Weights of a small GPT-style language model, trained from scratch on English Wikipedia: 17 layers.
Each number is 128 + 32 x the weight over its row's rms, rounded and kept within 0 to 255. Layers, rows and columns count from 0. The size above them is the row's rms in percent of the matrix's.

# layer 2 attention query, 128x192, rms 0.126, rows 0-23,64-87, columns 96-191
size [ 89  93  91  86  91  96  93  83  96  91  91  86  96 106  99 100  88 104 115 110 114 109 119 115  91  87  87  83  87  89  86  85  93  83  98  94 100 100  92  99 103 108  88 103  94  97  95  99]
[[ 93 164 134 118 137 110  87  93 125 127  89 106 153 158 111 187 204 130 151 185 100 146 178 123  86 127 129 144 123 143 190 151 124 157 107 141 181 108 160 180 152 116 129 183 130 152 123 133 156  75 118 131 123 165  90 133 152 144 124  85 114 126 169 131 155 101  88 122  81 122 146 138 167 106  79 133 133  66 105 225  69 131 178 113 104 101  64 136 117 171 102 159 161 148 107  93]
 [147 143  94 110 129 144 144 165 150 105 132  95  61 127 169 207 149 131  75 112 132 103 102 136  79 145 177 122 127 115  73 157 118  95  87 105 111 131 132 133 116 116 171 118 124 129 129 156  62 192 113 136 111 143 190 100  81 139 108 145 156 115 135 201  93 171 161 128 169 175  92 145 105 170 135 101 138 156 118  80 111 107 137 104 176 125 180 149 158 111 112 136 118 123 154  83]
 [113 129 139  65  86 140 126 199  81 138 156 149 127 161  74  98 109 118  79  97 147  92 122 113 155 139 157 147 125  93 119 123 149 122 162 172 112 138  83 130 104 146 158 134 139  83 161  69 121 147 117 125 145 161 144 187 173 128 234 148 131 111 117 126 166 156  95 105 136 214 114 165 131  84 128 122 136 148 143  98 163 124 187 120 183  60 110 124 136  99  82 160 152  98 144 112]
 [122  88 125 141 147 104 142 158  38 100 172 115  87 118 149 165 133 132 123 129 138 172 142 103 106 125 165 124 195 148 108  83 127 110  81 128 169 130 111 117  87  67 164  58 105 107  98  77  53 122 126 137 124 115 150 140 119 135 168 101 164 106 168  76 164 176  96 138  39 136 100 162 146 145 128 100 104  99 170 143 100 137  98 130 128  93 143 128 171 164 173 112 108 174  61 141]
 [145 130 120 128 161 136 115 189 114 109 196  96 131 125 149 148  85 111 108 133 138 133  60 143 177 158 183 175  88 105  92 105 143 185 119 105 133 196 141 118 127 144 137 110 114 125 161  95 114 254  78 139 144 161 123 136  74 175 100 135 134  80 149 130  88 146  97 149 121  79 123 135 137 176 101  64 148 195 138 132  94 176 121 140 145 137 143 162 234 171 154 165 120 120 145 149]
 [107  95 167 145 176 100 111  96 133  90 193 137 142 127 158 109 170 122  90 189 110 160  99 106  59 144 106 162 104 135 139 134 101  73  65 194  98 145  41 103 165 110 128  86 118 156  83 110  96 153  98 160 148 119 132 142 103 152 138 160 193  99 178 125 166 135 151  94 117 127  48 137 152 135 155  89 138  70 139 119 148 119 113 132 102  86 134 183 162 136 175 158  67 174  87 120]
 [114 155 122  96 147 189 143 122  48  91 153 156 166  66 121 104 112 137 158  99 109  90 127 121 147 150  97 107 142 193  81 114 137  97 145 100  99 132  95 107 127  80 174 125 143  91 100 166  84 110 155  50 120  74 116 148 146 104 134 136 137  90  92 156 154 149 156 152 109 119 102 174 131 130  75  59 111  94 106  91 128 124 134 171 139 106 107  89 142 117 164 177  62  96  85 197]
 [163  79  55  97  89  82 129 152 185 141 120 105 160 102 160 150  87 158 142 175 104 150 175 156 106 196  88 154  79  66 137  66 134 189 125 115 169 103 169 125 110 104 149 122  93 142 153 155 151 164 113 131 167 128 125 132 127  97 126 123 101 113 126 107  79 121 119 154 152 104 109 124 111 141 126 114 170 124 124 130 146 151  94 108 162 156 151 142 126 142  75 103 142 124 153  53]
 [135 158 115 124 217 110  90  72  65 110 151 120 178 188  61 157 137 149 141  79 159 161 132 132 183 206 108 152  93 105 136  85 171 132 132 204 131 152 125 146 150 162  82 172 173  88 150 106 170  71 116 110 142 130  84 123  97 137 143 167 151 145  91 117 165 132 104  99 110 145 172 127 161 100 170 167 184  55 146 119 152 144 148 183 142 135 154 134 111 105 143 150 122 116 145 114]
 [113 151 171 143  95 164 127  96 126 116 109 143 125 137 129 146 137 147 124 168 126 106 149 200 104 106  75 107 117 108 126 115 173 173 132  81  87 151  88  65 160  98 165  65  85  73 180 126  98 127 178 157 118 159 135  91 130 178  99 186  72 136 184  92 137  84 101 183 123 115 142 106 109 138 154 121 166 141 146 138  88 193 182 173 145 173  98 167 188 182 152 137  89 126  94 115]
 [128 107 169 108 146 128 142 117 121 136 105 162 106 109 234 116 112 156 144 134 124 176  60 136 105 157 184 110 112 170 152 123 130 132 112  93  70 128 105 105 138  65  81 128  66 108 151 128 136 200  99 150 108  80 128 136 108 116 112 116 113 149 126 156 122 113 157 169 100 109  97 167 128 145 146  66 166  79 133  63 142 111  96 123 155 144 174 129 151 154 144 104 137 186 135  83]
 [117 140 118  72 126 184 181 156 116 102  97 180 129 147 122 100 115 194 186 162 199  99 119  98 130 138 187 112 103 174 154 124 132  82 129  95 151 109 130 153 114 131 152 144 164 110 112  91 170  95 144 155 106  84  52  97 100  42 120  88 210 149 105 118 160 137  86 115 188 113 100 163 119 115 112 133 140 122 137 148 130 130  86 161 137  95 123  98  66 165 115 123 138 147 170 135]
 [123 136  99  82 183 131 104 116 120  48 115 141 109 107 171 101  77 101  85 164 107 120 101 134  99 104 190  54 115 139 161 168 135 185 138 167 115 106 150 137 156 127 139 119 141 134 124 128 134 157 142 198 175 181 129 124 138  79 156 140 127  72 154  86 168 170  76 159 144  79 120 121  92 168 108 109 136 127  70  85 137 105 140 133 120  84  47 141 194  85  93 162 124 148 117 154]
 [ 98 153 100  99 199 146  94 109 135 121 138  77 131 156 153 127  83 105 152 157 147 100 162 119 164 134 168 156 127 154 163 146 132  98 135 150 124 120 136 177 127 149 142 108 191 157 110 124 211 115 153 109 133 100 218 139 136 165 153 100  60 109 173  90 153 128  45 149 105  85  98 139 106  89 138  91  66 135 169 169 128 144 156 140 135 155  74 108 160 135 129 162 157 140 183 196]
 [100 175 134 129 132 123 118 125 126 130 171 154 100 132 149 131 114 105  93  99 189 158 157 121 156 152 182 165  94 158 155 122 117 137 133 104 132 145 121  66 115 155 103 146 145 186 115  70 139 102  95 129 162 104 122 129  89 109 155 111 116 185 142 108 192 168 137 114 117 114 120 131 175 101 142 118  90 147 147 178 118 156 163 152 115 153  79 103  90  53 146 128 100 156 139 175]
 [116 121  97 115 136  53 117 113 164  87 152  45 110 148  85 125 138 121  47 164 143 113  63 119  71 128 110  93 113 167  47 100  72 119 170 216 115 129 172 159 147 130 163 151 120 126 115  68 103 145 138 129 112 153 158 153 142 127 152  97 111  87 125 153 154 158 171 141 166 135 143 117 136 129 134 172 138 159 135 108 137 113  93 107 114 128 149 112 166  95 127 134 122 118  92 124]
 [106  84 109 107  73 204 124  90 151 119  69 100 147 162  62 104  90 159 119 130 113 101  85 146 153 151 129  83 132  76 119  98 111 120 151 128 118  66 136 166 123 111 169 146 133 181 181  93 119 106 131  89 115  95 197 134 137 121 105 119 204  90 159 124 165 110  99 147 199 165 123 100 106 145  80 156 171 135 118 112 115 102  97 135 154  86 126 161 118 172  86 148 167 121 115 131]
 [121 158 155  77 125 140 112  87 168 167 154 165 102 174  62 154 157 138 132 123 126 148 178 189 183  92 207 129 144 155 148 192 202 155 145 161 228 127 102 146 145 146 137 145  86 167  91  85 150 119 128 128 178 174  89 115 160 134 115 132  85 186  86 141  84 116 104 125 104 133 140  36 134  58  94 173 143 127  90 182 114 113 156 104 154 138 121 130  97 163 176 127 165 187  68 118]
 [124 115  98 159 174 130 104 101 101 125 132 109 135 105 141 135 154 150  93 165 122 152 132 135 101 120 102  97 155 125 144  97 155 118 121 149 178  80 115 113  71 116 118 161 172 140  88 150 101  38 180 177 102 153 100 153 120 114  68 125 150 160 127 166 116 153 108 138  67 142 122  73  39 133 169 161  39 150 152 123 135 172 107 141  92 117 123 123 125  98 158 124 131 113 151 131]
 [104  71 133 135 157 127 150 114 155 113 123 129 154 133 144 114 143 142 156 135 126 141 119 110 129 137 153 113 130 153 132 161 119 141 176 122  77 105 173 116 169 168 152 197 115  73 134 158 102 117 114  99 112 148 113 163 136 129 140  86 157  69  68  11 129 123 174 138 137  93 125 156 101 157 116 109 135 135 127 113 133 101 157  76 205 116  95 156 151 137 108 113 135 138 132 155]
 [151  55 123  86 103 156 171  91  99  74  71 145 112 151 112 145 134 167  66 186 156 106 123 152 142 201 117 147 194 114 117  82 115 138 113 148  96 142 146 105  94 148  89 113  99 118 162  88 130 103 163 140 166 102 119 134 128 136 161 166 129 138 113 100 152 103 117  92 133 116 104  67 121 159 135 123 176 133 108  96 165 139 144  82 137 162 121 143 113  48  76 140 151 123 128 124]
 [119 156 164  81 150 157 117 137 150 108 101  99 140 125 157 135 105 110 132 147  91 122 109  81 187  99 146 124 115 151 137 180  89 101 127 130 121 116 148 154 125  56 126 154 130  94  92 151 163 142  92 120 133 104 101 120 138  61 194  77 114 147 129 122 151 153  44 226 132 118 175 133 101 169 114 105 140 104 109 125 183 127  71 112 161  94 154 157 105 171 150 129 149 182 217 154]
 [ 61 175 116 118 116 149 156 128 115 140 124 101 125 176 115  81 144 107 140  90 153 168 110 159 111 155 117 174  95 122  88 144  75 122  70 113 124 101 110 149  88 135  67 153 185 201  69 137 159  49 134 173 138 134 142  75 110 139 170 133 110 119 234  92 142 149 160 128  79 113 139  89 104 130 148 139 104 136 212 125 127 122 164 102 132  88 102  92  96 128 105 105 123 133 115  98]
 [142  94  86 161  70  63 184 168 145 139 155 185 222 156 171 167 104 156 178 139 117 178 134 136  79 192 102 156 171  82  81 151 100 121 141 182 115 185 179 119 145 161 119  97 181 131 126  96 168 151 131  70 127 133 119 119 129 104 113  94  96 144 155 150  78  41 100  71 174 147 143 155 137 167 133 129 135  99  94  99 179 122 145 105 161 124 141 113 103 189  97  92  58 124 151 199]
 [121 152 111  89 114 124 137 131 108 110 148  92  92 145 148 148 102 108 123 132 113 151 139  80 173 185 114 132  81 111 178 122 118  80  77  99 201 131 129 135  81 168 204  75 158 110 114 112 144 103 188 150  55  78  94 153 126 133 120 103 192 146 100 121  89 176 115 143  65 175 123  72 172 133 109  89 129  93 147  94 178 140 126 150 130 122 114  63  92 107 169 110  95 146 162 170]
 [ 98 114 149 126 129  98 128 181 139 116 114 170 139 152 196 145 119  98 165 121 132 101  91  72 149  94 143 133 161 114 123 107 110  60 137 148 148 145 143 140 189 144 113  61  98 159  94 120 121 184  94 145 143 127 142 103  54 112 159  96 123  78 121 120 138  92 114 115 117 167 144 128 181 143 130 177 126 134 131 126 102  94 132 135 160 120  92  83 109 120 139 138 119 100 137 117]
 [195 112 157 158 173  69 108 167 165 107 115 175 138 142 127  85 143 114 161 121 155 162 119 132 111 151 124 130 113 137 179  86 123 163 101  88 144 213  69  70 104 114 124  89 113 126 134  99 110 146  48 150 105 128 154 110 103  83 103 136 106  98  72 130 110 120 141 138  72 162 102 136 132 105 157 162  96 106  84 127 142 117  93 125 112 185 175 136 117 127 126  91 117 169  94 144]
 [ 73 129 133 114 127 154 118 160 103 143 147 151 103 131 134 171 101 122 124 194  94 210 155  80  93 161 170  99 131  98 133 164 131 164 119 133 137 102 139 194 145 145 139 122 109 112  43 172 162 126 129 123 152 142 152 103  96  47 130 135 154 106 125 106  89  89  95 118  91 120 192  82 139 150 114 145 128  98 131 144 114  93 149 144  71 124 110 113 137 146 133  93 130  23  83  86]
 [178 140 145 117  66 139 207 119  66 155 198 123 142 106 155 136 134 100 163 108 167 150 117  83  76 162 113 110 111  94 105 143  85 120 157 102 178  93 124 115 164  66 139 118 119  93  80  95 130  90 120  98 171 127 151 108 136 131 128 107 138 146 108 120 169 150 119 142  53 169 122 121 107 166 171 117 116 165 111 144 120 190  97 110 216 113 162 143  86 130  91  96 149 154 124 127]
 [119 142 132 116 158 116 155 142  61 169 146 167  89  94 103 137 152 147 176 147  93 113 156 116 111 116 113 140 136 144 190 135 149  94  74 124  62  94 148 157 111  94  98 144  81  96 169 201 145 145 179  51  84 187 110 167  83 180 146  99 129  85  84 163  83 131 105  80 124 148 186 136 107 177 107 148 158 102 123 122 168 112 127  95 132  97 101 148 106 167 112 167 125 104 132 103]
 [132  86 157 172  82 120 117 116 210 151  50 135 103 104 168 109 106  72 115 151 126 181 154 141 151 157 145 107 105 167 182 135  98 132 137 136 111 100 132 117  92 152  93 102  73 103 129 114 128  79 147 133 156 133 187 150 176 147 192 102 118 100  60 113  39 137 117 122 162 164 157 140 147 129 148  96  91 138 132  96  92 190 142 143 130  87 169 113 162 174 127 159 182 146  75 124]
 [148 116 145 157 120 120 134  92 130  57 175 113 148 147 175 163 128  84  81 115 165  92 169 113 185 111 112 171  80 136 120 106 102 161 142 116 227 105  97 117 164 108 209 166 138 126 128 139 121 167 103 106 132 137 105 139 144 139  99 138 134 195 147 165 155 124 176 137 150 104 116  91 107 135 170 114  79 123 148 103 129 173 119 118  81 159 160 125  65 123 128  68  90 130 116 152]
 [ 86 118 146 163 168 109 131 101 149 114 163 106 101 137 137 121  95 119 113 109 158 115 167 175 101 151 127 148 143 120 126  96 139  72 110 115 108 130 147 114  76 116 150 138 147 157 141  85 111 136 137 146 133 127  82 119 145 154 132 165  89 143 132  29 108 124 126 114 185 138 119 117 154  85 127  98 172  95 151 126 131 163 120 156 121 142 167 170  88  32  77  98 129 133 174 197]
 [127 134 136  77 164 149 173 124 107 141 149 117  90  63 152 114 120 127 147 142 123 142 136 122 137 188 135  72 134  76  76 130 101  95 122 118 112 140  89 116 131 118 107 136 152 167 146 160 202  99 163 114 143 148 130 196 175 127 126 164 184 106  93 145 172  83 141 151 108 116 100 114 200 191 167 113 124 146 152 109  55 141 164 176 175  79 135 110 143 159 123 102 141 156 123 158]
 [119  88  99 125  90 161 119 166 105 128 143 146  96 110 154 105 156 145  75 136 151 205 129 137 137 140 149  73 146 115  87 147 107 119 177 122 135 111 169 154 122 157  71 111  62  90  49 108 124  72 149 108 188  71  80  86  71 137 140 143 137 117 114  63 129 160 126 122 112 116 194 160 161 108 156 134 132 120 127 226  77 183 150 147 141 126 126  77 135 177 138 112 119 134 143 119]
 [ 94 187 153  64 181 148 138 118  75 126  75 171  95 181 153  91  99 115 137  96 101 104 108  95 221 170 172 117 115  76 121 130 113  96 170 144 123 131 124 191 130 156  95 155 177 134 112 187 152 101 103  86 149  75 107 172 134 110 110 167 134 143 101  52 132 139  94  93 170 178 103 160 164  91  84 134 196 147 138 135 148 121 111 137 155  51 134 125  75 107 123 124 204 111 163 123]
 [119 113 105 125 121 103 144 158  72 118 140  78 120  92 143 106  94 159  94 127 149 115  92 142 166 127  94 123 146 164  95 156 143 141 114 126 126 123 102  62  76 143 140  99 129 155 120 166  98 205  84  96 102 137 144 164 159 124 120 151 122  88 126 133 118 126 145  65 121 149 119 217 159 199  97  91  96 142  62 142  63  88 152 117 137 147 204 141 174 125 142 122 148 187  82  94]
 [160  92 228 164 165 119 135  92  97 157 155 117 167 108 115  71 100 103 111  84 137  95 131 153 128 129  95 109 114 162 136 133 111 152  69 126 100 128 173 115 152 121 166 171 134 156 162 185 136 107 127 131 200 139 123 150 158 123 101  92  76 114 161 139 160 134 177 150  86 154 123 152 171 147 146 125 159 106  95 106 171  91 145 141  84 162 148 128  31 127 142 116  68 113 144 110]
 [ 93 181 116 104 124 157 121  80 115 114 141 145  86  70 163 143 141 194  98 119 133 138 153 153  93 127 180  86 160 180 191 108  97 111  59  88 125 109 181 175 126  86 110 134 175 102 131 171 121 157 122 130 108 121 118 155 161 127  91 117 134 167 120 120  74 131 156  68 130 170 108 107 198 111  96 123  59  77 161 156  46 132 127 125 137 153 110 161 142 135  71 123 101 175 192 102]
 [166 191 139 104 122  44 121 188 154 179 111 111 115 165 129 179 111 126 190 114 105 117 166 152 167 112 124 133 104 157 160 119 122 116 164 168  57 100 107 174 111 146  86  92 133 118 210 192 132 192 124 150 139 108 200 136 179 101 140  70 102 148 111  99 184 132 158 145 131 165 127 182  96 150 110  76 137 150 127  95 171  78 138 113 132 160 141 100 172  98 126 127 168 106 144  76]
 [172  95 152 168 153 145 150 126 144  96  62  80 150 103  92 135 147 179  98 126  43  67 117 119 157  78 135 117  96 118 136 136 124 107 139  67 111  95 108  92 123 122 120 110 124 104 168 138 143 133 173  87 141 135 159 164  70 131 150 125 101 172 146 105 135 101 161 191 122 122  87 121 161 118  86 143 102 131 129 129 158 148 160 179 158 121 154 109 113 109 133 118 118  88 144 117]
 [121 103 137 127 106 117 135 128 111  68 146 126 108 169  70 119 116 152 214 158 101 128 164 137 160  56 153 184 107  98 166  53 164 144 139 144 114 125  99 157 135 151 150  96 169 114 118  88  95 135 134 103 154 126  98 115 130 107 126  97 167 130 146 117 180 141 174  49  92 159 148 179 200 106 174 119 122  86 101 103 154 113 138 184 120 114  85 112  76  87 133 155 106  99 182  75]
 [ 86 109 138 136 171 179 172 145 127 168 150 169 109 105 168 112 163 170 154 136 133 143 155 165  65 107 149  99 101  90  40 137 186 143 159 106  94  88 100 121 119 109  44 183 105 151 124 137  84  83 145 155 152  93  71 170  56 159 115 148 134 165  94 134 165 136 165 125  77 103 107  77  98 108 161 163 130  90 115 171 111 165 136 145 131 173 105 110 176 157 108 145 145 121 145  90]
 [157  72 120 138 171 147 170 145 190 187 153 122 190  92  72 140 166 147 103 119 210 125 163  89  82 118 123 126 179 100 112 164 122 233 120  98 141 193 142 128 108 155 173 125 114 174 151 110  65 114 118 129 153  83  66 119 141 124  73 151 134  92 133 151  85 144 141 100 118 113 116 134 135 147 109 106 127 152 104 103  74 128 139 107 149  89 131 147 170  89 127 162 121 159  77 121]
 [143 115 150 140 124  88 111 190  98  98 133 136 134  87 129 130 162 162 132 141 158  93 109 170 137  93 177 213 102  95 144 134  91  88  81 104 145 168 131 136 149  99 138 140 126 131 117 105 115 122 114 128 138 125 112 114 128 153 159 142 182 187 136 153  90  62 146 148 129 174 192 167  92 162 185 143 148 126 171 158  75  80  94 142 121  84  76 165 129 163 111  66 115 136 128 144]
 [161 103 137 126  90  74 150 138 155 105 133  71 129 131 104 150  74 111 163 105 116 146 128  84 135 111  99 122 116 136 145 117 141 102 120 111 105 115 132 146 146 127 166 124 124  96 121  93 192 118 139 107 153 145 120  73 103 120 147 133 166 156 135 136  92 146  95 114 171 187 146 130 153  97 104 166 104 157  78 116 134  73 163  55 121  73 107 123 138 150  70  83 150 129 144 153]
 [146 115  93 122 145 119  89 109 152 115 120 148  92 126  63  52 126 150 116 141 133  94 174 153  56 112 126 101  76 142  69  87 118 100 104 123 136 166 171 171 120 143 174 101 152  98 129  68 177 123 149  99 213 133 145 141  79 150 111  96 165  85 161 154 129 143  91 135 142 140 155 187 124 127  80 122 134 114 137  92  81  92  95 122 148  69 221 101 152 182  93 165 129 116 120 110]
 [127 166 125  83 144 103 219 158  97 136 130 179 147 171  97 120 111 119 219  98 132 143 163 114 103 140 109 121 117 119 149 160  79 165 111 108 131 151  97 133 101 206 116 114 102 108 142  94 149 112 231  55 133 119 116 186 128 111 158 119 140 108 132 121 112 110 144  99 124 115 161 119 142 125 160 139 145 161 123 133  68 135 137 142 109  48 159 151 163 174  75  72 145  91 114  91]]
# layer 2 attention key, 64x192, rms 0.119, rows 0-23, columns 96-191
size [ 84  93  87  77  77  88  81  70 103  89  91  96  89  97  90  97 101 103 120 114 110 102 113 114]
[[109 151 163 160  88 183  86 105 132 181 158 148 173  97 126  85 174  80 147  89 150 129  45 102 104 140 110 136 135 106  66 174 175 134 138 149 106 176 184 136 164  92  86  90 109 131 119  97 115 136  97 144 131 140 118 137  56 169 106 144 132 146 135 140 180 106 164 206 113 191 181 100 133 108 180 190 152 156 128 100  69 100  80 129 131 141  98  93 101 136 127  97 150 102 121 147]
 [120 118 155 148 153 141 167 107 125 137 122 123 107  83 107 131 139 118 125 139 145 190 146 154 101  94 132 113 130 153 136 136 174 129 152 140 127  79 162 147 126 120  92 155 169 133 175 112 135 131 170 120  98  40 132  53 123 148 166 160 114 115 162  97 153 103 150 151 131  90 157 118 112  89  94  97 181 104 158 195 162 138 157 117 140 105 122 177 126  96 101 184 141 118  73 183]
 [128  90 123 115 136 173 182 148 108  90 117 119 129 143  98 151  96 140 133  61  53 132 110 137 163  51 136 129 154 144  63 162 127 183 144 137  82 102 185 133 110 149 112 115 181  84 131 116 128 123 169  89 144 123 103 161 140 138 153  94 132 110 174 140 192 160 143 179 152 163 141 196 170  90 137  87 136  80 127 165 205  77 185 156 163  91 151 136  92 129 198 154 169  86 171 178]
 [105 133 143 122  40 133 102 128 142 153 107 166 167 140 116 140 202 115 115 107 150 103 126 182 138 121  82 151 104 140 152 147 134 192 190 121 154 103 149 137  78 132  77  83  96  92 182  94 130 177 154 162 164 103  82 177 101 191 146 133 160 145 137 169 124 107 167 131 115 120 130  88  81 161 112 112 211 169 135 173 124 124 149 182 120 170 141  91 154 154  63 219 129 138 142 177]
 [202  76 138 154 108 130 161 118 121 175  98 160 154 163  82 114 157 122 101 122 117 110 142 179 141 145 108 174 127 106 117 109 121 172 100 145  44 122 143 156 111 161  92 148 160 141 122 118 176 111 170 146 153 115  54 104 114 117 174 116 164 124 168 104 141 190 148 142 122 110 182 186 171 159 119 108 182 154  47  85 176 116 130 153 119  74 109 120 123  66 124 142  55 136 102 154]
 [134 110 109 189 161 131 111 143 137 108 148 107 154 181 134 184 102 148 126  37 123 131 203  66 141  93 139  70 171 166 156 171 122 148 147 129 142 134 101 106 102 108 149 121 124  81 154 124 140 180 107 145 126 168 120 104 152 111 175 115 110 142 177  86 141 109 151  63 142 102 173 185  94 154  58 152 155  92  63 181 142 124 153  99 171 124 161 168 148 114 140 110 142 122 221 110]
 [170 127 138  14 125 135 168 115 121 158 126 106 147 161 128 125 115 138 139 148 151 130 143 110 121 163 131 139 130  55 110 113 118 101 112 159  92 114 146 162 200 140 117 134 112 186 120 166 105 130  83 172 147 146 193 123 133  84 135 108 100 105 145 131 111 107 154 117 136 139 164 109 180 169 149 101 178 173 128 104  91 100 120  90 117 142 130  88 161 151 132 144 175 151  62  82]
 [118 145 138 152 124 129 171 174 167 141 166 118 109 120 102 123  96 145  99 148 102 140  54 199 129 132  86 196 141 116 139 122 140 108  95 144 143 113 126 147 104 144 160 150  58 135 103 123 125 124 183 101  90  93 107 140 159 145 141 143 109  78  99 146 161 174  74 117 131 158 164  90 133 199 122 122 136 159  99  67 120 163 136 131  88 155 137 145  85 139 120  94  82 125  93  55]
 [117 121 160  69 143 145 149 165 121  75 153 107 130 137 128 105 111 151 114 145 125  89 198 130 164  74 152 141  71 125 140 137 132 178  94 154 100 160  83 126 112 180 170 142 146 126 104 135  86 121  92 139 140 151 154 164 163 118 123 174  91 105  95 192  91  52 110 144 128 235 133 115 147  95 193 140 101 142 143 140 136  79 158 140 110 144  94 142 111 192  95 165 154 126 107  91]
 [132 108 180 115 112 135 138 116 200 119 131 151 105 126 134 122  97 143 135 126 129 164  98 161 135 109 112 158  96 126  92 128 140 172 185 121 146 134 132 126 148  59 106 167  77  49 127  94 129 152 160 127 142 180 107 148 163 183  85 105 171 164  92  69 155 140 144 137  89 111 107 191 125 142  84  50 187 167 122 132 111 144 150 181  93 109 208 150 121 161  93  50  81 110 136 148]
 [ 56 172 121 186 103 149 124 138 102 184  95 167 143 184  42 171 123 108 176 111 108  85  63 108  88 146  92  87 113 125 123 137 142 105 122 115 166  84  99 151 133 190  87 148 121 144 190 116 172  80  98  91 148 155 108 154 150 133 150 110 147 154  99  53 142 117 115 165 160 137 126  93 170 132  81 122 149 211 114 177 144 129 107 120  99 115 107  31 113  97  86 135 153  67 151 172]
 [112 117 131 147 146 166 186 107 121 115 156 114 135 129 143 144 141 116 121  98 166 118 189  92  93  62  32 121 104 152 139 138 122 166  94 144 204 109 107 145 135 148 137  72 149 131 106 165  91 107  86 165 102  93 115 177 128 150 128 170 100 125 135 119 152 122 129  95 126 165 186  86 126 136 130 146 161 145 151 178 172 105 106 130 100 149 133 113 129 172 116 105 118  93 136 127]
 [150 120 123 138  88 139 141 148 171 146 105 126 142 141 155 188 132 100  89 113  62 121  65 140  77 126 127 149 168 159 118  77  96 133 153 136 111 156 114  93 144 142 122  80 192 120  94 104 172 103 136 122  45 112 169 110 128 102 123 101 145 155 150 131 149 161 125 184 132  99 159 183 175 172 177 106 114 124 126 124 163  82 126  82 131  92 174 109 116  65 163 164  89 122 189 169]
 [ 85 183 127 161 180 174 125 167 130 113 125 148 115 107 161 159  98 118 156 109 111 117 158 169  94 102 113  86 161 130 122 132 139 132 133 143 169 155 113  87 182 106 126 142 111 104 136 147 145 114  96 135 101 108 156 183  97 101 121 135  67 163 149 176 170 143  85 138 186 162 116 111  90  89  73 143 121 153 117 146 120 166 138 163 144  46 158 157  45 154  97 124 130 121 104 139]
 [112 123 130 176 130 135 174  98  93 186 120 124 112 186 109 117 172 127  81  77 200 135 206 110 105 106 111  86 137 152 110 134 174 198 153 131 123 130 132 190 115 181 109 153 145 145 113 126 101 133 105  79 145 141  62 130 143 137 130 127 156 118 100 139 102  87 129 136 176 131 126 156 129 125 107 152 112 139 119 152 147  82 120  92 165 166  83 141 106 190 110 124 172 107 182 114]
 [169 132  93 115 131 138 155 164  95 134 137  85 102 180 117 143 100 116  88 175 135 128 180  90 154 105  85 110 153 197 109  93  73 161 107 144 148 103 114  93 131  56 127 115 140 120 116 168 188 135 130 112  76 133 155 101 156  73 144 136 146 177 107 115 145 167 158 156 114 117 141 104 157 120 119 103 136 159  83 146 149 146  98 104 153  96  90 186 128  96 154  89 126  69 120 108]
 [137 164  80 128 123 138 118 114 137  94 154  83 121  97 203 171 108  84 109 138 147 113 134 167 111 156 100 140 165 127  96 173  79 199 135 158 192 139 172  90 165 117 112  48  91 130 197 146 122 170 106 119 125 106 111 141 117 143 121 164 155 122 118 111 126 176 150 155 138  88  83 142 162 182  84 141 140 196 162  85 150 104  70 145 158 129 156 110 113 104 151 147 179 123  99 153]
 [162 122  86  90 116 108 136 151 158 149  99  93 146 132  65 123 117 122 127 156 168 165 133 135 160 176 139 156 150 152 120 103 144 134 199 154 101 156  79 181 129 207 104 152 137 179 157  67 105 120 161  85 179 103 108 105 123 187 107 145 123 147 122 121 124  79  92  90 151 129 100 145  79 151 111 128 145 127 166 126 138 127 124 152  79  79 170 123 174 154 132 156 113 154 151  93]
 [105 123  84 132 150 157  84 166 108 138 156 152 135 132  68  89 162 126  81 130  96 137 151 147 151 108 124 105  91  73 172 143 107 115 107 201 133  88 107 183  23 169 113 143 143 112 140 123  89 117 132 125  89 141 167 176  95 139  91  77 170  89 106  72 165 128  91 121 172 152 148 101  98 123 219 128  92 119 146 142 156 210 137 110 133 104 131 115 110  91 144 151  94 139  90 167]
 [141  99 163 163 181 165 124 143 147 142 109 114 142 130 145 145 156 136 195 124 142 130 206  85 134  71 137 107 101 146 167  84 177 153 144 112  98 110 107 123 118 125 150 157  50  65 140 149 127 123 160 144 106 149 156 174 109 107  86  99  97 146 113 121 130  70 111 159 132 154 164 100  78  84 116 155  67 101 106 156 146 143  82 173 157  97 158 100 102 133 142 135 162  79 117 102]
 [115 156 201 118 160 113  85  80 140  98 136  91 127 120  58 135 109 117 139  91 113 156 147 158 112 113 101  95 107 113 160 139 147  88 122 137 163 194 148 123 170 199 168  83 163 136 158 109  96  72 143 188 194 149 113 125 195 139 161 108 129 158 135 163  77 144 143 148 158 173 101  89 130 123 137 190 124 156 172 146 162 146 136 150 171 176 171 148 139 107 137 141 116  94  73  90]
 [ 73 156  91 155 115 159 108  71  61 170 158 188  98 140 202 133  99 148 207 157  91 118 187 111 173 121  72 160 132 122 115  62 167 111 101 141 164 214 127 148 162 100 153 106  97 148  78 147  98 142  67 145 102 127 108 144 148  78 120 140 140 123 139  80 118 187 103 117  83  99 143 144 165 117 146 100 134 122 178 100 109 164 172 153 151 162 114 137 121 200 109 121 133 105 162 164]
 [120  94 121 143 171 119 151 121  71 128 145  75 114 102 160 133 119 103 158 140 174 103  65 110 125 121  94 136 144 131 125 121 124  80 143  98 152 126 132 141 168  58 152 201 149  84 190 153 120 140 135 160 132 141 125 119 134  96  99 124 102  81 134 131 166 136 197 163  57  86 154 130  76 175 100  80 166 129 169 155 103 109  81 115 164 179 142 105 103 117 113 116 114 119 160  97]
 [ 80 113 199 158 134 123 125  99 127 102 177 112  62 152 181 149 176 122 116 123 140  94  87 148 113 130 146 149  99 148 120 177 128 113 102  97 153 198 118 141 183 167 172 114  99  86  57 131 152 107 126 139 141 152 165 182 122 177 155 123 176  93 133  97 133 155 175 106 130 132 131  94 165 144  36 182 116 141 111 167 172 105 128  68 153 161 148 133 106 191 111 119 136  95  87 162]]